Part of a small language model's weights: LayerNorm before each block.
Each number is 128 + 32 x the weight over its row's rms, rounded and kept within 0 to 255. Layers, rows and columns count from 0. Numbers have three digits each. The size before them is the row's rms in percent of the matrix's.

# o: layer 2 attention output (transposed), 192x96, rms 0.108, rows 125-127,157-159,188-191, columns 0-95
# v: layer 2 attention value, 64x96, rms 0.0958, rows 61-63, columns 0-95
# up: layer 2 MLP up, 256x96, rms 0.116, rows 0-25, columns 0-95
# down: layer 2 MLP down (transposed), 256x96, rms 0.107, rows 0-24, columns 0-95
o188 107:179167100091133097157104155072155168088094150096130196127093085137138125074103142149188162131182127129122111135143143144090134144090122063125109132129090110168132143117116140087134176085140072162103104113107108120097139185195053148115138095123156130102058093161143141154147157075117105184
v61 102:090199110142107156134176140123147128130129110063101125151173130136059181117071118197119053087147147150093060139132099106110157133168127119107100115101112129111127123131135121165094111086134099089117164141156112086166133135116070173168162048121176144109138127104178079095156137105163124083
o125 108:119137105100098077113145130100107157129184129108184127196185109180092116126178160170149203068111165095136144132106116144092094154105095144116054162113125177093092101086059171127147158129144096159097082105126163161146102119127137108129128133132094100092098091135114085153144143045132111131
o157 103:167114095156107137178180104136168077175121143191104128080113110095179108151083100100143122149085086157138121101166097114143118098132121128077075161120080165125183147172139095032064088126116147078117142154139123122122131119147147172085115163127128148171125149132126195156082106183111114146
o189 099:087142178148131138112091162142094138127110141086104154105107118143132102103101084099125114104160135140125136147159222096101167119131180121163220090120141088138055123134112120169170131157132099225175125170059138133155098163079116152142118097167161118118099142093128125123171069154126116153
v62 102:141158192164104134091131152133101168102167183090167074042153085124175125155143109131090118178165068178135158131122081093100139119118197113160149106137174165073133144139180124147147121138136121152127092142145148118091212122136120154114115152122100178154149138124168162083166122138138102182
o126 089:156115078085173108142140139181139166085117125147120112105130155122112113127137145109126083157156105123118165096190158082103147088141158091221104117129103098085106117105142164140067183100119138125200171123169159118086091161115170121175092091149047110139145122116115159101048105110117135152
o158 102:101129103106077113175143097134176114141167105159135102140080130151149123146095116110185134123149205157111090142095185197172092132121143090099066142107134115192176166166063124141156136134157080088138117130115139177158088097151138116114114121161144126107129058146179100129127150201142166091
o190 114:120137121159195173132137120127073098168085137112152154161165111110080079103154116128079173131076074105131170118152088107136125160158120157140151103175149144097118095084201121123102105140136141217128140150128122153128176146118106178104183148124154159148152215141121177115118158060120103151
v63 101:193149083140082090180123128125123123160142087107142163116122129162163120132133075143130138170168208132128076140125120164130107177132091121180145145116096139145117194108083108142092077076099118126204122095119135111114111194121086156109106177132131185166088127145173094175137177108069139127
o127 098:146147075200069152132160136110183126119156152060133111123139064118166112196143121115201104128127128136166127144152116092117167219085128185131082170104125163143165118170127143074099120128128109161139137191106061123107128114105142171104122118142107157163191110129131112156143112122113167098
o159 088:081116149067187120153129142113169146088105175128176120125169155167115143092126138119138166167132111178116164136109144144093130024126115147102112094154170139089124133152179150159181118117153190084125092120185182119125147085158181173165172153121162119067126091159126163084113132140134132090
o191 114:146126174114092125132148124183088142189066168170115154157154216132154150175082135154144146110141149109096118097136138151108153132154140119124171111098087076149148119122079113132169178143163101180096188096137135188098121151104142110096170080117183106160166160135110107167086092125148119198
up0 084:154133120095165149157119133120138180084095139097132131100110153100151084102130096148176103108162103117129171174147107164177153129114115109094133103141069092180136132068083112163187106169102057112120108094115087193155144171065061123203156117102153104142136139124055129129101134133125126178
down0 087:188039162138118159160131121094130096152132131134158135154160106118118101095130124089147097086118094137122073078112129164108114199195183215153148114139148100138120147153118118122103055173129099118145141121097092126078164124141112135070168098169109152133116066061124123106145182104144122120
up1 092:110155084097160134167084107124168082137055179150098152165125189164141140150081118114118092142138051164130115080122169076133119145159125123177104138092159174152152139195133103130098158157074173120108137123127156110173129112080157110107147186119112090117108140138169109180106076103143081172
down1 081:134176107098079134095144146169144177101200088150175141159134035084078128143118122202114105181090202071162118160135119138101143118132076132162168094131128120164134132128122126106169075152157115100123095093158167097093177137089139073117084115141129157138143144120143158106125126147149147079
up2 103:122175096141222086143118148141135167079097135084132077094110148162108101170112167130120161114139129104123169162171110083119156153056131101149084103121180144082135103144094151102089066129098147107159121114128141172191157159111133110096164200059171106123139161119116108137168165158159123133
down2 095:109102192107087138108122124083090119151221119146178118090158146092181137085152127118128118143140131118068070079115157143152127109176133159108173143166101078188087171180121098161140096146144124103140138174094130161114102108150084120116108093174096141085102131176065121155086091157116161129
up3 099:109134109155127089178162147138139154116155104125106164112095133107154117113116143153052140098201120192177082163148162135130157133124087094163100063135163134066151127151154114120132088097160082136092162099175085165128239161181110130133110110113111101155176105168114112147099168128131145097
down3 104:182086111186096146125165178109102180127169144158144068120119208145099162081084113167120077145151114119112195158123063124125114153155123116156088121212136121150156117189174105167149123108123123096078163145173136115144113153119135147096103110130104091106162123134118063140127107106089092169
up4 086:145177143163083142166086198107120153146102123075109109168143137119042104059144119191158087177122148151175108083085139097135075150093086103141132115116140108092145206121143099149084143104098135142093174169145164102163118099174150107161150115156083118135144094130123138098080130112138124171
down4 092:143130161139094118147154134167109113094101128100125132137108124082172140167129111103174138153103122165073091167100164100125080126070135116162079095087108155055158166127177134056179095116152128087119181146080131188185095165149123147142172074139141178129117092133138078149195121095119108122
up5 099:093149183128175186134119167115100067108129120110186164095139181098160163171133149124121150081112153102175096114122245101147132120117177098119165151143119109126115107158157124075137109155166109164150087158133133098128091103168112107144187155086144156136090131126140089062148142132093074156
down5 097:169093123148102104081102105143140200091114114163173111087068084118099151105105080156134129165127176127095095122095054150158178191147062148159107167142129179170157134141139142147164131100152124164131160158184125145142139181115150106082109103150135169164131129188110090181108138118142180142
up6 089:157126148090203094113202139103140167117126128101143106160133150105164128143153077153168141100130116140113093130121084070156126095107102107100087098131157174132061134098117117130126154127144103128068102219121096119049113136140148154166132151141093133069146164168079186146098158142158165185
down6 095:079115098092178098134102141135124146090144114134131115184177096163129157212118192095059162123163162136138147113138165166081074153127108125163151111123170096107147145131099125099104159169103138152085130165097190137200132189094121133112089145105153129109119141052188125131139097097120089117
up7 100:128110136160127077125065106113135129123109123065083190143121124119204131126189171130119169122187151165195156129147148071163168149166116092089144116167099096173125118094114130152118106141134129045124180098158133110136142113120115118154116158128166058080145147065112089140106175100111100101
down7 105:084161159135114206147130134133110132112112149162125089030112114143109153104147169098095117125105134143073167086163165132124113110131163109112092175113117097099104169103127087154044113174134134095136077141094185095181114136106136102135170057132039102115123159115183128127132135117146111096
up8 095:121092130115146150179172078144174066117161161072127137170144169128163150096143164161092140137095106118130097128122219154131116169121095113182119149186102061093108177114136145165138080119118111106146108071100116115053110125092138087113163169103133175143113141120120186148172117096110180119
down8 099:126116064142147134123146145111136157097101088166144135105121138111171148133133097155152130109139105232163156097144149136140080129118151100119104125110121166142099131187107078114038135116112105198175132118202128078147134162164118081133176105128117111063158086150156066070117116089115096144
up9 095:093135120135172091188126134129098129151105050135145159181119201158137079156132113054136156155171165176088099170162123110129083099163125064075122133148169141132122171151089072123097137118145109146093122114146071167126140157116124114152126125158161181149129154186160129163072135086111105162
down9 101:137122089102085123107068132183153113194108160188133084119121085159090150121192107128158176181098149092112143115135122171132099174119150116107118149112123130154150097154121162157188137119140146142150135132092065107129118088145150083130100154156116167184129038129197120068159107104161174108
up10 104:144158120127114141149137184064151106142174135112102156168219114084174099117093168128126136107124105170184107092135115140148097130087147080086168142078076088104129111128106138168169157127134134105158100167126153112118108176175075089094134132103096064144083145103092094120148149110140212092
down10 111:156139162204138084137165123114197138101210162127159151188154188107165153109095141155127152105088119132194097154173115112154108109115142099076079100132119144114154142087181132152129122172143175086168163145107156152131097139177111120100158106090099087105134129117086164177091150089137174128
up11 083:094140133123093138066152115156095106041096193067135115211122132133113104102130086104163135142161109124097082077091115112123109167148157149132125112175120119190128181158151111079106201099135142155133136086146123130156140106143116115114189137171113169107091176094134107120125179068112105089
down11 087:136167136136133149159159115126085116125145147154160166102107088123157118147094132104118155131175168079111137180105179113138148087112105092134133161094164172082162115109164198098185076189121165123101163210152147180096130077138127111160149096092075161112173171096143130107130093139183093170
up12 100:094189068097126166159108111105076122164122084186060077111126105174057151119108122146120129137149023078145147095113208183133132096126130149120126146147146142114183126120155082070094107147074111118154142096142118135121142135111146138094171113123148090155165130177128147131102111104153121099
down12 100:164110118098131093146139134132169114111135141127154123145112146154125092118133189100140107197120137141063129076135031140131157107107142074082117101113118130090111169145133180174129077158192151065097166148116143124156148210113138160110086147125077030108118126109116085109149136143097124147
up13 097:076132138125147139128115157137060197142182141146113088130108170132134124170122184101107067083074168127164084135126184171111097177118133164123131150143106109136084105179129165113088146142108142149140103135098155185114153137111076126186136181144054152101125137115107124041126105128093079113
down13 102:096097135170118185122109120112125103170136152137099108142184126143124152154084150175076128162136142134089142126094144086054134120171150103155097115083125115118152198098107108062103111190140101126136109187173119131101173096094141088162139091143106123142196148094172030139117100127078133125
up14 093:080163124074087126109145188121161152187086115101099127098102145078164077094093107128065171141136095112138098137080154144078149177162092095082136144137138102071175110191085104144135046096139108099108123115136156123112143137117120168137115117125156168188100153159130122197104143110124160094
down14 095:118139162140154197116138138109116135102074091209099113089144152089151158086151128152200131136115143115122112125112106113098149171133117130162110139118214172111115116142113149075096133101074129127194112154108194119104108155133078175185071116160171137122141211142130130148162187121104122136
up15 109:095108133157090118055155147065085125157156109116218150128135123109131085150162194116142083093072129133104068154148143103155137171162073180036126152164144091136130148130134108143132103172138133107114124127114152069108121102123118150107168133138099138095116120088135105186098100168151139195
down15 116:164156098109083151061086130152138121112080102115184174132122132169077083142143128127134105144158082084128116106128126118078144110123134133062138129113149144122150035126167133105125116153121143104123175138207170152136141129218140142134084097213115078142085119140110098112114195145135150135
up16 108:136117162136099132105129164152099096121142098110140178128182110122094184083119069156094060159126174191093094093181135081112142138166108088108174148168175059121153129092117060146123129145104097166160099091129120160135124151120091167080128089114097121148119137138152134170090125157047147093
down16 113:103097156171110159136086204100137144096134126163164127124197116081122173151091114137141173126103189157126124131127157108135121102126148155092162172119130189152119102184118153205105155178121137102146206147099092168181145131092175080149132153123106101139135174130096053155166121146101104136
up17 099:132196185145192121119078120163113099105164138084136110117105129167116098154095173191117105147118073152122117096141150147183117072109163113161087090088142073116138148145152151083083121175099142119156114158154146178122098139096216139129142132107123107147142109123145151200084192087155123144
down17 111:095082177197075129165168079082190112049127054136118137149088157111137155146116116116133135146138141090115149153171120097102174143178118132176116170108156134111110211118144177097215117137136172122134120118148115113089124121159083088101114109149139148124069159136134139161154104152114130095
up18 101:149135152153135116177141161157153090139053156127107107116169063125128169123116143151122084118088138165093083126095153193056149132149093103099102145085149116120122171087070111099072087071168148163178100108115111129089188160080121141160150157055097133151144112132145109149093086154148148118
down18 107:127158102096107166180117089113135115140165166138163128084154132136166131064149121164095141103141102054119201139162154145139162149172107171141104176141148129103091159156186099134153077129096124068098086192192161097150127069116146156121103113091123161151089118131143078175136120101124076161
up19 119:197171086135097117141124142167123202080139123119128124188109122155132133123096169104144175134146165138152120083099065133163197114111142126066120131146106103099125135117087097218099139120111101151138116075160128169124099093125068161152158122148128110164158106125112070119096213151135141081
down19 131:138180119071072092142122095152207189118188131089105113136192137146136151158097125138117114108110176119071099135143138127143195107104119134102126126096085088122112134124103162152144168130076120106126070119087109167120159112087137118185102075109123153140103134188070048105123174141112154148
up20 099:107146083086130182185095117126138080162139111065105162119161192106109102107105143098115139174133108121100114129137122103160112075179117133123099076164069090174144071112177138129142151161122179065121125119074177092091157106081121106094097133121140138110163128142155218131150157099131089154
down20 097:114107186138076144096122113123117094114161108090141082128138175137159107150101074116177117164069074081124150118142101128108176144127144101139124183102181175067135130153125140115107115150092165064144160137129133234090096110171104144111120126141054145147115124111127165179162084138076107113
up21 102:134142106125194106132123109118141120084124123088114187160146109103136105141070127097103189143118100167076084087121138123101106132140089139120093138098100134122087123144069143122102188154158116174211110077141197133167116131111154207142141201129108172179152163094110177116107136156090139156
down21 093:112100151167106208103150108137097175116092131172148149148106201094123164137098166138146120096159126095149125127084137184121158194138108079108097142103153139081079125102189106166141124145089109074121137122068102112105098087144092111121140073157112075186159163157125103062183150126131119133
up22 110:139129078128134114170142101124119195124127139132086150152104142185168182161096140133093112145121153139161167161117107153152177161140153109103230133102109110119135143161112152136101139108053220101076078109104130143117079132099134122089138162105090083182136152085097169126113095135095085175
down22 118:085149103115169144218124141144122124139149169139145024109084096118158144126132166117145020142139115138170093146086146100135121052106155097122162110113081123126140135137154112140123109107116122075105093110157184102115171099090124164113153190085153144111142123145117174144118151106189163132
up23 098:143097067200175195122156130147120098142116185136167156123134146095111095206106146141131129185092113124151126159083158116143140102099140065081169165143125141167094118112149103086136145104139109124166135112122129126081162132107095111188152137155093114091068133104196107180100134194078143104
down23 090:135118149212161120112116113131090154112084130156119166099143153104117098071113136072126169100071172085081149132118114101111098127138106191134129128092151072096148114112094111183160165110075115104151128144067075116097072116132111162091098110110102179145154135137153116182097042142139085162
up24 084:164090164132128110119092119119140089173131109128117118103077100087164094141170119146103131126108085083136089063184098131123178132107122191136176133183140105204144147132127141117162074128130118145049088152171110100076180062095134107099125114105108145175106138118209179134119132122150101146
down24 096:130077114179201170076159139156083138105104157195103158135097133112089196116123096112106116156121148088116110115143093103137185179144087139131076127073094101099124098107104138184117148101129150076118114118116136168149135145160116127116164080068112110181114153102074157136123103128112138033
up25 099:105146142164143132157086111164127110137127105170073155131117092175119121155145162126155155151154086101107113109135070133185080131154097101077174165090114138153072100101084111131103147093106099166077076138142120097140082173112094111126184131122184098114099136130139185193120140129204133045